config = dict(
    n_layer=8,
    d_model=256,
    n_head=8,
    n_kv_head=4,
    head_dim=32,
    d_mlp=1024,
    vocab_size=2185,
    activation='tanh_gelu',
    norm='layernorm',
    norm_place='pre',
    norm_eps=1e-05,
    positions='rope',
    rope_base=10000.0,
    rope_fraction=0.5,
    qk_norm=False,
    attn_scale=0.177,
    bias='none',
    tie_embeddings=False,
    parallel_block=True,
    init='normal',
    init_std_qkv=0.0356,
    init_std_o=0.0442,
    init_std_up=0.051,
    init_std_down=0.051,
    optimizer='muon_hyperball',
    lr=0.00347,
    beta1=0.95,
    weight_decay=0.0,
    lr_head=0.00456,
    warmup_steps=200,
    schedule='wsd',
    decay_fraction=1.0,
    decay_shape='linear',
    final_lr_fraction=0.1,
    batch_tokens=[8192, 16384, 32768],
    seq_len=256,
    doc_mask=True,
    train_tokens=118900000,
    steps=7215,
    dataset='wikipedia_en',
)
Each number is 128 + 32 x the weight over its row's rms, rounded and kept within 0 to 255. Layers, rows and columns count from 0. Numbers have three digits each. The size before them is the row's rms in percent of the matrix's.

# layer 2 MLP up, 1024x256, rms 0.0511, rows 488-542, columns 128-255
092:130111153104194156150042169145182124175104161178147080102120140126078136099146101117148132122150134126177120123160151153095148142127153076127130096141119112106124107139149110097057118133144152073126167142089120125154111134144110087147091086081193130063179107066175117195127123111098176118087144132150164161172127049149154090077149102100103086156117103114143116149131137100127142126152
104:130138162144155217141159085111167109156119118138127166123139117120069122158114093120128213092147134107154080177138168102136080091039130147166098129098148076131098172151127129152140141089117093141091077071142166087149121084100111143137156090234127109138201124105105171136120143170134107129106124147119087128110170133123143132121191057089107149135121093159127083193119155102158114095116
102:067095093129178106109056156169168173138183140092197148166130080055192229124059128099135155138150165176138073111182170098089136134134076062166139124151128132186101095111114130128151090143094161188153120133104100154109135122152108088122198144116098099199123154088095087163094107157148158111128176154137115122093199115137126088091141147166121058084144143100074122170117081144147156165130
106:130132129095150113122138133105174113182102105097111153108072138115148098106102045151155083130164115111127125162081065106099174155164100195104129115139114121042219135141142130161153135143159134190080142116140064150152154154136109157081173096145139087148160140119118143135115152103108129098112103085120121181103077134191108135093060157106155165127099096127102115162114164132111200085139
093:074178074129149089155126104180099121081157136126162162104115141177105161133118131106170183140136166106087108120128122121204164101148081100147157113125187136145119160098113102121147105109217117178137143102125127129143165115148175169145086134138066185157152155118146097114105177122109137105114132193116120104176145104128084117126083056179126141046175179153102115128089199141086084094112
107:169123143106167151095133171196097129153110163060060113141098113117193123175163171164111169087173157176186094102166128072137136104159122156123174100065221142092126096096133127137090146114165160119106142159138160035165123085095161126113143156058093133089092120092121164174150139133133141103135112098130104155126097207103142185157101148138145078128161102140066116118188086114163123100159
119:113139096084155108107141100158180088143147105105148133148154120158107148106087114134093142119132192105121185189050142124082077125124105088167156144179116143092058114162098126162115061138154084167101072090151138141119157148144124195145141081099111099140162162137124138062153156167086071204104115090121131114179068144173124160123137160098125088134097137155067059155179185125115114128165
088:157109137158119118134170115155159136183102139127109130118154127150076106111148111161086182130152149118134195169107050101140124141161110152118179150052142116103135187164110184137128150117136175116185163091130129104097139122105115107065110179161158155108156161152177113147097164128120133116103112186139230118125077127124121073083179092136094104083149115115119097113112087075191123131152
077:094138129096152179154133126099134151109177152080125170135129101105124180089077093153123156157133147115126097132049109119125124069136163047117162104171100104182087162115161162168161131135150086083111061123103122119139147093114181116088127138114129116170099121127136103116134101121158123192140102115069116064158194115125150096131108187125145146141088114089158107173162112144164164120106
107:134111124177166125075068116117076117154132055123079140161151108147145144142094142160144161093099125136139140118170177069136143148156102124108222139123108099187150144056095098123141130069161076098125101109101070160139133087087099167096185119140118171147131124112119100090159081114125078098106134182108093096162149170104123125162147143190077098154152108130108173086138182130185144096139
096:118176193085136073142177090189102112157075091169104136133121114095107099109125152133157082156094150133178156156088126125137124124060073134117078113049144124102132106184103158110160149108117169166097154119086082133135132095137120083138185176173121120090127152123132106185150130128174126148210158074112139160154137122138141141136122206121174093133147114148101163179154158157138113094138
094:127149120107056136077111151152131142154139111173112142113179074093121124123117114152177120087156095115111099141135124186146061167155144156043180164153125185115140136155134073144095147191061147134152085166128143123138148137136168068149108162128136115146131117133168142075102155119033074167136173165123103161161182096148137151110108186092166110095126112051098126147095172181137125026113
108:202139120125140144155137106120188096155112141137167112116102130141131128095102137078061129096149101099100060153111082099135071140137124153168073112103107056123111090135237163143130120108151160126164143143115111112169129094121174096146177124191082152043151158062166119104105143116053070102160107160109136084180153157132118075166127174109141073141168113111141148150126171057104131123129
088:110143109124125166127150083097185101118109099134097142107093100149185196119141115121139132195106160127129085171121182187150118173122110118114181063110151071149109121094142119108160124140091118158135101063077139099097115148117149164157103129112106074171133138188138124057123177136078109111151135188155099184139124143161148128118132058111143148101122154166151191101166068115140085101155
097:142145105130141159107100094104040124139087126172157132082173111099121099168135128100151156144119114116169119149159081098159126171126097128081142094106093113105075138099067168125148102104157103192128161162163175158081163107182185118156130076142104087118119159171088141102084148166081070140164135154110126134082095103158070119150088117119184107125147183142137120142139112176137156132110
102:134107166133128147141107141096086125122116123155138175110122125114102126148189114151104112077132079140097150133126107092114142098153089094098148125145122167112136119083172097171181127113153158106135141176107169142149109135146128211142199115104054192115117112146135068127135129155082105107173206072161133129076091096119189117159076121172133135177166183172123119187109102159140106138119
069:140100148148115120064122150148106090105075135086141123119166103128141104148136110187147122142111170141102043138108079089150136092147106116142161151057139109120076186136127136159143115126119065153092146143093142085140153164130150172110192140158184135151165115100187116085096155097139105125162098123102163068081200138116119082196148156112148149115145215127147115141091142115122159164096
120:092133129155110074128125106094124102112130167097115113104073098172127153113167098162118118103126093093128121150121159107132125179179138100140118091192092099107155092115254166108115141107134175147149139065109104109143113102154115162075133095165198211168151149109114126084102110184132124119161105113091147060060119103145159051120110164145117137103081084138140189135095141065116178094069
083:087117117142186136155113082104144100123110113157122110134148082128043097099167112146172103115102088104111129157104147182149118122105087104120166153108157109167076166141140120135089136092071134103164176203136051134165101114094159164127079116054130134146146171164115152123131094106141169133083064166184128076128150139089175139126115149131114153133086098172124173087110118155160152140116
104:127128091125121069131094054151069084153103136133109087141151157146114088119127149143180140125115118105169130148090146151127174169102167141133121143076101157145110143163089158128198133194185161193133118130123150159076161118192166185102138140153174159137090096135124113159098158118092151137159145185141131119155156123178102112103188093072095107100202164104149105142123153132104171115097
108:125118075109118149151153155102165141161177144149128120123148114108105136127144143085130173164144149082060130157170188184108201153101075116114133113127155060153064155079169131137064145133089138148189088074187123058131126118134129112101126104079169153160110143182133088124138140140138143090047075169101115057127164062034112148166135153060135167126072121174125158171093130152143166071182
097:128136125172127122139095105123116134109103071128161132064107100126154172088167153106027121139161108033157157107147159120150129130137090074125136128123067057128118155129104071106173105073191131072145115146114167096147127102121111149144078110110112126081091054093220160108135118127101103135097097144159113161107068132146115150117127142125107180147103118078121099102063106086124124128102
092:098133171152121120097120153084141120141117073098114075127115120167106111093103085113179118117139121126142110159173082109127142135177098219093070147126139164098147168095151113140081144184150129145123118174123148116143178137128110132153111229175138163146096085109142199196086120140150162107142081111133131156153149107180150147133181141137108139131120178154103083110096092154125170094108
095:093141086121158094080161103140176139167173103158077093158136146098083165144150087125056120069123112088205176154114110149139060116140133104176130116170104108140149152116126118135154113153143129090161111142169126117186122155113072105130103188183111164177123079128146166094141169163098189008092103113169113125092106100106186102127147169148115115090174155087087164189136107175123095134132
116:148119112083156205170151095137113155109117081099083125157123115197186116183101140079114138100144126124133103099103150120064149149183121155119141092130141084131150100105120162117122155183206170141094128134046091059112127146059112138139125120099088116120118113162152183146112206088098179124126139136201179154123134154117161107160129064146082166151186107134120141078157167095138098138128
087:080140073090152125147141136110128111145120088123067121079133168092139132148041168140075120131131091114114103166135169170174184141122109150131120143117119137186098150100114143180145057144115104148150173178142140141149122039156140195151191142105158142128124074154140099133130133138099110138161138093128093089121154098119127117164091102160122124108073092181188081126088148086115140075126
103:176190166176114151112114108155202082130083095122196096150086110143115109149111122112183107150112084111170172126132084139138101143121125163161143133098108151126152117093097118114072093140104110131116201065120157153105165141135128122141132146133149112138117161105136128149152162055127160111172135100126075094185139111156133090105166164122129116144147133092156100104169117167197136162120
112:136137122139106153095110181117115083180122136117099143097110136119163111121128080097098069103108173184163186090144137109138088153146145176141095155139101116073111155095145081142161121172152144158138101117169089138142161129070091168146112098198119132104121128122139155206000091132091152072169136157154144141154147094130115104112169131182096164111081140101094102168129155090105137127141
112:098112161105125142112104137179117157109114088144139142174121143100099056131124126151090145130121105148150123119073083124140223101173149149122130104154174131136186103088107131157134123105190063170146172119175147138140146121161131159128114110186131072214120127106146125112124162106139106138104123118107121077192111099145066222171097108162142091171116091180117081118163166160098129131144
101:095145071053114131154165131130165129123095149155098115110139121140081098195181101122086132123120113143139119122130128092121175159168135166113149148083120127140091141082035156160078089135110116143161143111208130110134149112149121131149146183086096134093124070134159157204148115153097146095119065123166080120157117121116143131137090096160091163100105046152119107120175110117074138115128
108:132110115143144136109151140178134167137129126068093175102100095106131165124082144052176139134139106081111148061097129123046134095099117179125148155114113154085137147086183120175141149163173098122102079171092104067106131082129169115090082111113103069205127167109138152145108108131150178161110144157092100115118163103087171100180135102133135162131124116120163143164058112190162107114123
098:090131083113206094117066104130101098118118141120181112169114147089175100067127160136167128054178130101166137108144158111090086137206107150151112149112147160174149097068131117147160081145089100175081150132154159117213143106090154114125126145102124130176134151105143154096144086153087184092123168121139135078030140062162168179113150147115170110155160144134084121134102121111127103115149
099:028136140116149175115074111149104075169100046084128104107103159152160107150145159121101146181076114100137200145114093108125156075086146210103152109130179128132170123120140129082145104143177128154126148156205046136154162096105149112191138093158090109076151089141131105114126063189099101100081130145130150146136145146172143100154140145138149133130100142101122139130146143184194109109122
097:112110101115181200189117149100140121149144106135154129149132068135097069090128152073167073136136107126131130134135102127155107117143179099125083097144081133115164156166188150103112136118160073160126146143166144139106134132139131134098125157124129101101106092189146112076175096143170112192174158128128137148103179145156130160112148136188200108145146112171153169152091061114107134151211
108:199142077126132158040118103165205158110138167152095147207130088151130175075083121110140136102134097145147140079075138113133085111146156121086156100073100119170098144137122132166091137092148125088120151155137130111140131128186158118132099114102139124116138150227090172122107158116118110134098116138147197106089104172141126171101136100154136146074164097087117117158083077112141164148123
106:138134121115155123124141105167111172116161137161164127135134107128158168095158170169122145079108236113196142173139115113127135123115097147143135155138118091163100079171128112059103152146150208123148087153188069136133144094146101075136087166122111183116086149096143182175106146187108120113055069165103112140144124143134159153155173094150113187112095124160117165103069114120143104142076
102:168107097134143146158134147177105116133136113089110125122069191111179158086176163126155121094117185127119113135154101153148096115114135147090096133093153183115124150129122121140126154097139159090192213141134170056097071128120153098094108140120102163154045147103149118112124133147147147093128108130164168113120123101059135105070098134099124074098143154088164218110089103107131096085167
098:173108107126136164109137146104131083135129078073081079119094091126151081087124086138126132110126105179111171149157140190180160104136136131098121128162162135178142074163154135145077118100161098104119128140104153073089141140168165127156176135178169153133035157139081071116146089125120073091142152174084132137136094090139102131119123161132150118145127152055185096123142133139127185144127
081:157141143112092169147097133136148137131164168174059146180108092116160140135190144135150111108124083104107100177148120100178152152122142124127157118124079156062089129070121094163125162093162085191084153158112162094112137217092084161145095066075130110143058084118121115142101092129160158087091116156133138103121173154133165135117100138151068122069152173121158110108148165091091107118098
098:092096187162082147132083134116151041151142120114127136088137155125062061121178173090130118123128138064093159101094180179145112098146126145152158105134109118167169150080181154095108116095146132110132123121161133128170142140127173161114064094099118068164134136089146106168145101153066109138178083136068122136156115105113144135097069120061122100145125137106141102140107204119176086087148
080:130107117144157132159140098068101100112158126193092149133111183148147174097169072155119107156187053185125122109139158127112112172121083115162157124111128206192101063128090091160135140089097118142125152113118146129160137155132151171121121159135126150147077128125116069128120092092108212139139169103169126205124120155123104104158169114143147164148145089129160161111155164108116128146207
085:129104145103174178146125186134117145122170104167134115162083172121174118134132078057098127142111127132172095189133152102095103166151156151176192084172096166091170192151171186086113136147131134163132149083083148138150080186167119185126138102166134150110097119089096064220126134121137082105110123193161149139111156100103162139134045105128155099128112104100106117166117142130134117075207
087:105080108160073099164143167149102158124096115102107107135219169153167129141165097200093115098128114193101127139176136151153116076104085167129118107175075131118140114112091104105091138179145126107170131114147163151159091118179094137149158113125117091130142142124156113174165107130160166161152127110153154117161182106161082119146141124146135158173159069064186118154166129133060124126179
084:142137153135137165127159161141126156178107188118092099087093105121146092073060079119170105115170150193103099131116107149201115127130125131121141160169156105160118149182167140135131080142147147068152100170151071127153111146054098210106148117102154172125114141131115123119156044169178084132132092122095175153102132097103140105146180071094110118103136118130134152094119158143169107151153
079:137193162107160138182076178162171055166168106078136129096090144100115124136142133152073136143070173159112090169158162128159143135131155159110163128148118109159129124123110159132138098137124129117133166143184132097137178153125134132089102122155137125086137133157066145056150104086139126156187156126135049095071177107196140160133166095137127095111151156110109149218114134071083103149126
096:144140115149098159138100099104108140193162118147114069105138141051197113186158166123169112142124163105089130139119162064133136170148164125167144149137082176175175147105090146120098115121138104141082117167184135147130146140156202105093117142139128145127147189151137060133191117124141113117113120137183075097124090209111126127107106137140095113091136144099177134135132160102174107114133
114:099119120118171110140065110158070098157147104108117097108127136152144138125141166133102135090139115142161191164102114095169186119185094094133134097123084080124167160111078100082179133070166107148154139180126136177099100116121118100107147123120106118109132142075188103122112173147129105078116121145156170138118095158124172165155093156134118125130034095110082095088084170152116155136142
114:099118117156152149179150135093195151150119128136114128153131123091111107071087167115102131102106109179124024151155087126143110160057163140113140141184111141104142123113136134176137113185103104108169176169154119091173131123125122147153124101148152166129148131126175140093135177147177099134112083088147195097153110102106162120138107131100147073123107157105106058124120083128127170082109
121:188088111121069132137153199136062133117159108090108112160084107143124188153123079105126149064148140072086117080168194139139140109127083172128132161153098156173140126172139154126178134132183055123106162133100130131094132122068184133156146151103146115126118162157151068144102143134079129076045128115110197105126105109131184178153114069133087069119130147140161093113151115177203109132119
102:062142117100145138176149159115098166101157087126140224137114064115114125016151127174130100147161097084119123136097118065114159158169111172195158096131178147110124130103182105190139161161155128056095110146115160115139125092126148153118135143102116146092178130183156142146181115104120123152112114091115098131157171100126145148147065138137113130115124175150144125138109165065030120121125
102:124069162081140100120074088101123143145114064150112095096147116178135167143177114187124112125137146130152170129168114113104082130172199120172120141155098066067189123140174182197133100058134132177128102112159176163115090092180127138152102159141139079115164080160174166126112102107123144116144099101088162075133155204198044140135090126080101106138170165146106082124136179169064135135133
104:140121120159137131148108163190148152178132128135163149163135143126119136169096155118095112135046110076190148137179121141134073115137140095181149105122072117117176145078116174122205083123110103100106100140122166136176111123206099128068110099137063160150140138109125077179155145150131144135120175114136155053152145159154078135118124093157139074147134149155103098106123111171108099109150
115:211132116166180166150156054089114128111145154127148122108114071118185139118098146103100131151134163146164174126153110091116118136135181122091146093075182137187156161166166138134153129176108122138141166109149138152111083154129132145086154138159143115129089206112195107135132133166094112113139190124142159166147133058108171072121120136168089168167110113131093091133089068114151174140124
077:099131136152146170163154112167098124101135119117198133109084107065093132048133103105116053132172148171092131146152113114132162148110072202213086083136175117079123164117142108149168148170081050164094154144136115134118166124094136122155137158198170119085093166131084098179167108113135110176119119150069085129098096124147127089153187163145102109176122123154175109134141080081096108098122
097:188187153107161092100119142117138116139102208124110138075166111118141134160168126153171123108156134164158128146160123166128057097146133147087093103119104115178147143071128174126165105080123079118167184130122145093142132127123185173175127170121110123075134184115101133090121176118136092095166154090116187136089111140102129091131092138084123116209140155176165115136079108133180126163152
# layer 2 MLP down (transposed), 1024x256, rms 0.0511, rows 488-541, columns 128-255
091:107161113123055107108208079132084120077159101081142173165115139130179102175115151158055116127115126154104120105086078110191075124105122179168115107127140110148132127123122147155179110128162136161120065109125147112099111118116108154090156198166063091206100125182091147058104122166152090164145071147148132106112168149140102162161131133170148144092117177144082135103098154155156118142120
101:116123121109105038132098164154088146105128139131126092130154126133155163093143147130115054161102126128088154083106108172144162161211121113097160093142101187141184105123150114102128130194119157118170163155117111141085147167143125113162069161044135166135073121156172098098136106117113148123109137090132187142158089138150134108108064195189141110127114122097145184116158081155093128174113
097:170153166129102162140202114130111085146078119155072105097124132183072031141168111155137116141174045114122204115059102172163105142139169155115114146095154133051153169154115129104084149141168092078110115133171158137143129162093149165164078135129154173102157106166150160089154163087117076173134103129136180123167091165137126130139136113117153187150099106152209124076130190124137123073129
103:158114107152126155128141087124084165067158123161119134126172108128116163133182166101120147122081141149095150109183177151157091118114154068157117112118163145186047115123149099127095138134092111074153121111089171052125093094123151102182091169138118157095119136149117117116160109147153142162147170157148159082168130150063174139134202092131135098158151156112158139113146113090121085161096
093:157050191112114163135125111105117092162095092121067086154158099095107101094116105136116107104115098160170138155145127108078131135104166167124123129099064088088158077179155189117139132140030139086128134154112141140087127128074109093111148138148153090139099092095152138114155049088146096155101111097134155129090054147086128100108144196081155094164090087091161131131154117112136152133168
103:077091117135112106184142089083172136124118080174208139116154158139051119077142115082156117145096089079090140157106116167125094150107086109141079124132041125129127129167121130132172117106095090143131115089128120207107159193114095085117115126171171126157127138154155093105125116149089081146120161140151155147138143082178122067098140105146081170107098095145163144094037173150102126165087
111:137102127165092182123124138083057187150124173172112116148074127089148109140190121108138132155126051154116081071182091136168183141167153159087124103068142140165189130076136119092137198141084177091129199186073118139120088089104123063097109148178141151134135127115153134181102134085197172057145102166138123143108174115135135088143109108184125165130163154114163165095084080147153131118089
093:128168125135141133113085100135127115093159134124130136172150136091195148145084124070178074132099139114121110083139215150117140104126151093133060109184111138129124076055125066130114111200102094151077118160128117137172101122118129115214103092105090128133096097121079194115167118144105098118158162081136050146166170120113112152164117151155152146182118127140154180154135163159111170122108
084:137149124171141105134177146155167123113051138147097080091118116121136056112135106099151113070165110149123164154207159133118151155118070181151088173091132153143189099113125094120128128131093147199164163127115101099149124125141068136155157107078119128147140142174125150081144196179111103150138140104161120174126113149178098165112141097142144116186125168182105159089068121114116051144088
104:079130147079103138169192142176177123108094190151149099077152153141099118118190104130169132149182122091100091122118094197118120135116143139158036129129147164091113076183146161131109075177116180183152130148143171121160109165170132078153114108125153077109115163172133116137054167143123180152144119082138150159107129081137132125077154097082208148110095147148157071131089101156107121131091
102:144079094163118176087146192051103150107142122108152113118152181154100182091123085136101176103178114132072133127166137184127107183139152128140139118195119165133139117110151095123084101130123125107175115158166145146106108131145115199142096094100178136172129133123153127072093151178140144105123100151170072132145144145119092148162150127119142158127159169088177152101146081118107170173165
096:092100105158186117205131088119081127074127093088117135144079153169176129145149108137121123190128158112155184110104109068143198148088092069165082114122124047175138112131134164084169124095186149109084144118158118090118129087120101170108144126114114148120101124124084098115105094123178188097108077091117151114103068133087126145140150103174129164176135107146106096123145065100159154215153
109:090097137131153121107125175168102133104131133084068153144140147128120131152164090145156141156108130125143184034110158133100185124129147115098187104167156123107151110109028084134112140131139091146092104085112151147106140138125093172139078146061199121195122129183092134151162114156188164138100167091125150134066089093132119147125130063124094168121084137137104120138174117177150156120153
096:147107104073115149118083117119075195188175116085149092131170115142130064142103135122155152072132060169059161080102062096129132098143123129163106156147168166106148132140122105146104124159128168127135162161120074145098174140163116137107178105129160130137124168090151156121150103144132125175092084098105134108075113163124082152099111118167066103136166091056158110188133168098132139145114
097:136111106138110101143143110175181147113147139084069119138078128122151117111167116177127109091151120155132141119093201158122131087139149128141182138174156138147163126131155163144164164163128146057116107134079094109177105109077095141140139153134174138144092079076147071151162124106178169185084103098155140161127129155146155148127175134090092156120144067152109162115148154088149097116150
093:109149085100119104121125144124137115125117118099132086085123109146168144120095086111161118203166130127160067107150167173134142146125134161141128142118075094122125162172084141119115136113119126108082108092118079069130139123107138079137072150119169036142134141139100140150121101097165147132128058159089072135144149174127113135102128147141133134137110102135102144071072173092193145108113
075:118122093099149147073155125127133163125167142139171114152100098119146138054084165122116076129148131062169111048099204079115115123095148137115089105143140111082151090144145082120096070176170187113146145138117099139107107118105099144177095119057149127155102141112122100136121149128146147150128150152170135134166150139145145122131099143167114097127151054126154209104135098135143143111117
112:155126099100146188108121141144122137133119083123113168166158160116145107147111153071146142165120189165123170111139105121122102115052099131107132189083146150164100176101018137150148130161106056103106122180161148150119143147129156135164140156102057052076129107165161123180147142092120143130091139119168098175202190162139118217149153096083136119120175155122104065133149116166130106136181
097:161069138132160173079126166092166178112110117176129108128107143119154084160090096074082139103138139195101120144092124119110113110135115112157111113125149119116179098101100110107156139195188159129079115116118174098078154187143085082133109121148079075128144085154135100159139161157180081064149157091149074149082079149176073095096146071120071132148153134133084116183170084123155147103095
108:153126151109131111161150169125158174150170076163146175133094143137167151149148087152105119168143113124052097116093144103137074166112132118124119118169197146101124143077158137096074090089043081077141140120135094134145091139088073094177165136148102120117155162156101131135164096154097091113051124107105143121116118135096167101142106152179139135129077118156098157097138130081199124153181
109:117138159134099144079107119145111115054086107104079154144093153153116139144144114182103107106136142155188133126080092065141028124144168137146094161125079182120191078159115134118211094161213105106064138177085126185150139140139148160182148133191120106091165130072107159118093115140143124154209169104148117173136145169212133101106104118165120108109187106111150095076147139111100121193071
099:133126123102128123105118151113146130132099183130124122167119175120071092191130103165198117110086133189067113128132106138109104166145156192145100145099192169081138088147124144168114132131102103166139112096125090132055112118141180065104164159142160119141181182162068117125130123130187173146126104115092138089164151109129121082138136101135171061137171138194112146160165195167138144123153
094:144128089123161149111125132150142149133116175120119148142143114134191129145145147174086131147124140133090164118119190118159158123119124118183176091114125102212105113176084183073154102110102116135155120053160112144151075113134144119127136095127112084099144186127126060116189080133096092149108179132120110083114090158066144085103096126080149145114149118102121168119171157176105077118142
095:204129167158109214180086144102111094089085157124157155120119106174168101129103137131195159127120130144056066104149157108138146159090144111051140129084133119135137072133120092097142130074093110146089127129066113155080141098120175104160138146077102121103139187107116119147119130107161092236145159122086151162195135141134051140117100068110126140146097058189162094102162154096111127121125
111:125142150127123071094090170117145110133177186154191112103127159057085104091171113175149113175102156137150157181171116133221116136097121111144129156125113160124096154136128115165145083045048111162171120093206148174127116104188109121133129130179178170113131155081120053110146074166134086111133133143067107116141144111139118147110125195113150098086095132131129107191090071176107118101121
091:111103158177108114106165112142103112095175186157147176214106073156131118120207095109166159131173156148139090079075136104145102130160134148091126152116138146104156136120103183105165203082129148113135092095086129165110168137072159097083084162139119135105115157103168129112069129106122112135126139144158136119124087161159119129139167144103099121125185110078093157104165096145156121169121
102:084100080111148115155115158097070159128164163119060152105149127079138151107137160143087154129156189152133067122113183117127169147163158077094100072158156121102111144159151142142193165144141137129167067175118078153165124111152164090134164103149097135130124098178103135107116070149140110167072117141131184170087165136063133137109108071126129124123125118157110130161111147088106124099090
108:122136149118124100155132063140119171120146099104156144166131154169117141135121156131135196149149094080095106172105122166132161084102114135125153098153149139199178119182114191106057121118108107146111175165089169097112114131188122087131136159054158108155135133127113105070246175124168078164101107105120131115105102154114136138159109127081150131148193135144140170118114142161125078130124
112:159126105134146104123122106080144103148129171118099081084162116154160208104179104120157140138111097127096145119213160126089094184110055157178139114137097157085090192141116116101148110112074151102100103111097117118110151107117143128129120118094126234041131103109125143141110133144123128120206117130168163142095132137164189037117151168143135148120127130090131168123096126102172119119117
104:143118149121175079103114111088107091096127118118168193125149131162163123057073153114190142142082128159108082156144153121102139134125136072107100138157110121118147108160133120127118135136135141143145103177050143173146089124129148156067134077099138155099109169108103128089056199096146133161171195124071153110127091128134141153135131198120202121155120220133126135115116122170175150117118
108:098112162095075144143118083087126097104102153166173049109106157163120111141158114192088115114133107181139133201161130135210129144167118101106117098150147118166107102206080117073149101116040174147130160072135142161157145144151105128145143128167137196077167118149156123100115134121137099123147122109175139143116095155141096137047094184097110108129114170108104121113186110092100174151129
098:140154150136109170157133163125159128092134104130107157123149111151106164168155066134112108147092123136089094165101054158160125128107167084129161082127102119098121170156118140110112142098152139098206099146124086132026103166132088138138095128136098133123145075126156102152099123127123074139128093108153105142212098205133057093176091146165114167090118127091177137078161131143126149171127
106:178188095141097091177192137135101133104173188143132168128151105136142172127136088143147098073201117160125059100137118188119070162160139079123156110097088064139141092138109121143120155095079109113155117127056197149104079113127107123093112157143148126164127171083132154149152183095140136158150135100139079120148106130068090181112117109114142137101150121107146099132126093135095143162091
105:108164136123157057067141159119133091095182148071113147070134154142133183136134127168121138121164153118111113138067146175102138099128059168131136161123179128164084107096102145149130119077086126103137122121051121104122084141099148147142081177138140157162145142109116179170107129113095162092105157134118113158135142097116118129125100103079089156114097132104075112119150171124129127101094
108:065102178129155066240161120098095109132140113097163090089116182087131093153149138131085120159097168110095135189172117136104159133122098128149103184161134136117156123105098139107170122146122140185156084089111113122106133155064106131081141128155127138115094151070151101117139112159119151125108133165121050095136124074109115091128150147099130060159087105152141115126219173133121112093114
103:117111166134129137119076155105132091142086141108085143142122122111084085172121091125131098164115066143060103138138160148111107152100152112114136031090130176115183191072124112171138110140151078142134150161091172094095079176113175157098182089150158058095144126121126095055130092075155145152197158099151139146097117133130157151129123169113137069124160151152140060147137154205076133078141
103:146179189108139121080128111077142134116150114155130155159179066153112119157096082129095139147165080131153124106148158118148128155125134141167182126155077103133115106139139142102120112163140139129037085086095113194142182143107105150129125116137150129106222106144132117131122110112123104152167134113091096109157130144187132150166141145197154221151079096169075048152193157124113112158093
101:086103174130130113102158142142109130122151143188163152153173132093139156181115144123147124148132124090126080097125135064108112137130106123127105168110076114092123176080154127091152143182109166170129146109098078198136095111084104155110064072097052120153162130093199163127095157119116140162111105075189118144093167122170146110170136112125141135036117126237083131174070131122152110092142
087:115080151169169141100148113141090088119089117071140116104165209149135109068093103164077142146168178108129119056159110142070167071174132145125120096134207110173149124170162172099136114174118173060095134107137116109152126067169188154110173166172097141139187151109108136117116190157096132184165131117145090122122099167117130119116131066148208086196120107145071128147125143138162145093158
100:143178063125148111099155120125084156099112133171131140125133113105163169107105101167115134170130156179147084129168089144157123177121088151108088156116166111084081120180097130179168127171115119148139161146087101121121110085137101067145177200192113163121131132152103137087113163114190121104061144147182129107088174138140094143168175138195085114102111138124113174129128085153094107160114
085:126131121107088109086154149174162150125117103073130090095118106113153089121109147111140080127098191117143135153100082125143148141150175156099065108157097096086163166117122147118092068166169187129128161075143122084110145086131098113151115113120118088118165143075164153149144185190091092164091072126103130069102113108081165129116105113163069112167188127107153110185125126119133126128098
088:138127110120043149107121068117103123111111090136088163095170096153084166169134152162151126146112124078137177086096100173139194146104071125091059150074164102139124125125104087204127145100125185116172086115112147115108141085063087135108094167151136139118148151151102137090186085159119169159141169112100106106126143138149139110108205110095109120138143162131112145114152117108116126168074
096:133183106079124128140140086128115107151159103165174149119042094089069145132096180074146172116128156059162146067081106122093107163101168089119132151107176103124081110174178173153134133119104120168102133134113087114122137155130128126132103127101093129159156134090116128161077165120105097103112090129150139117085105158092133104115144123120121115117114160169116155124105078135184146159120
084:129120115147141151118100123089150114088121074161162155146127140200087122113139088127106148118096106111046130138129126105123130107081203062127091151077084134120171082105080168128083111038132113119158116122166101059136075066173135076124082147144093142127078141146135155152158181043166177125119152133128111159149135148157127148149125140099232126195114104125142114130186082124112168103115
082:120070140187141135104171079104099168124098194130109122179170119162098159174142182105135123124203086159151138097145147125112103119139126098151136115144135108099047143121176146152122173157136145119092115131123070129105139126124145110132140105141109099173132122119155088141158151163145081146098093120176194173205133138062116123111066116153096155083154102142158088077110114172144154140119
096:125131150132110091130117109185148098115080175123138170138125161196100169075149099138120168112108068120157122134118062146131114086126091157071103116123161066116067114151192169121168117134151133134146132094112117082139128154123085144127171167136117122143106066147119208098123132147114141161148112168050149146173135083148116127132135119155138170152120148145094117123145097158083128118085
112:135141145136093170132165122115195120096148122111157192149137092095103132176117126133166119189116141086108074101169164118105116124081135163122144160084186156153113113161181158193077117197103131134104110103124136053148175108163119152136103111157157154126158086138088166129115078133117137135145170122075111090185142099131109097097165107113133109124184156174159159145159092129153089148091
108:148164140072071120104056109152073090118114125107142133114113100173127128161187097127143145145148158071099226090108183114128160115178120137167121128092137104105090110156142140072119145081164165146117101088111126146059088121131130139123143154134124103092127128137089116148107076126086126118144181167124102142094108160153125152140157115149123177121134086165110189165127198157164105121132
121:062171107129179155113125056106173143116109119165144161101221153124118052166143166143147101185123097158130159177081084127151106145129157101144108097099147130115130120063146105171067159129107190166134083161146130109162110151180073125104138108134147152122147098107114164091140107098133096161182128128139080142135139120126107095110179179109172190135129111099095147159104135098058162128149
101:171139174142098108093144089149129097143087171105116003124176178151159165211105128100130142122100157151137128128171128162136120111137124095114113139123092095149116150152066166044117119111115160193117129109141098102091112187133136105129165106153151131134134161078086164098062174176122130126170139138120143103123112156121103117091170121135158136120131097135096150142181086172225137114109
095:119177089164116148120177148120117119111195172100151175141065167054116042118113128093124140164099136145117107098090120120128170110096059144074132134127168189137094117076081086085114160193105117088124140160110122076128164168137123142081134111102134167162133169114114072130132168130132135126102145161198122150117123094095225134153154137162179153142083094132152191110099050098163095099122
106:146129116073118135120166102093084099108140167100102084100096116128145116114128143184135137098171152162069098133087123138127151154151121146112092132104156139122112140172117060139107172103157155149127145138108134107079156085068143164180147158149159063127156083116148151039076144137111071106158119141123066179145122092124161117125114139178096178118098074100149147147100130079165153142104
111:065143136060082097135140188181129120150145100106113124177109193102099125138155075168189134123154105141123091106139151154131091144096108102183126134134084146058083113090106105127096128122160144112129097136136124110152211116123134106157106111069137136151164068134051148176100136112111152175120057106126115094121133193152111202134121118087189104086140123123191143111139183125142053117152
082:112136132145067094105063153106159140155093084117083134151167138139126120143104114119120137155119105085158121096088154151126099098132167100048183171104078126160112030225100167097148109109133204116113119102140142105111087114157135163129089124133059108122181096142162142116152106106112143104148092098174111091151124164137143118088081044130109144081110112113094146145098187145117207161116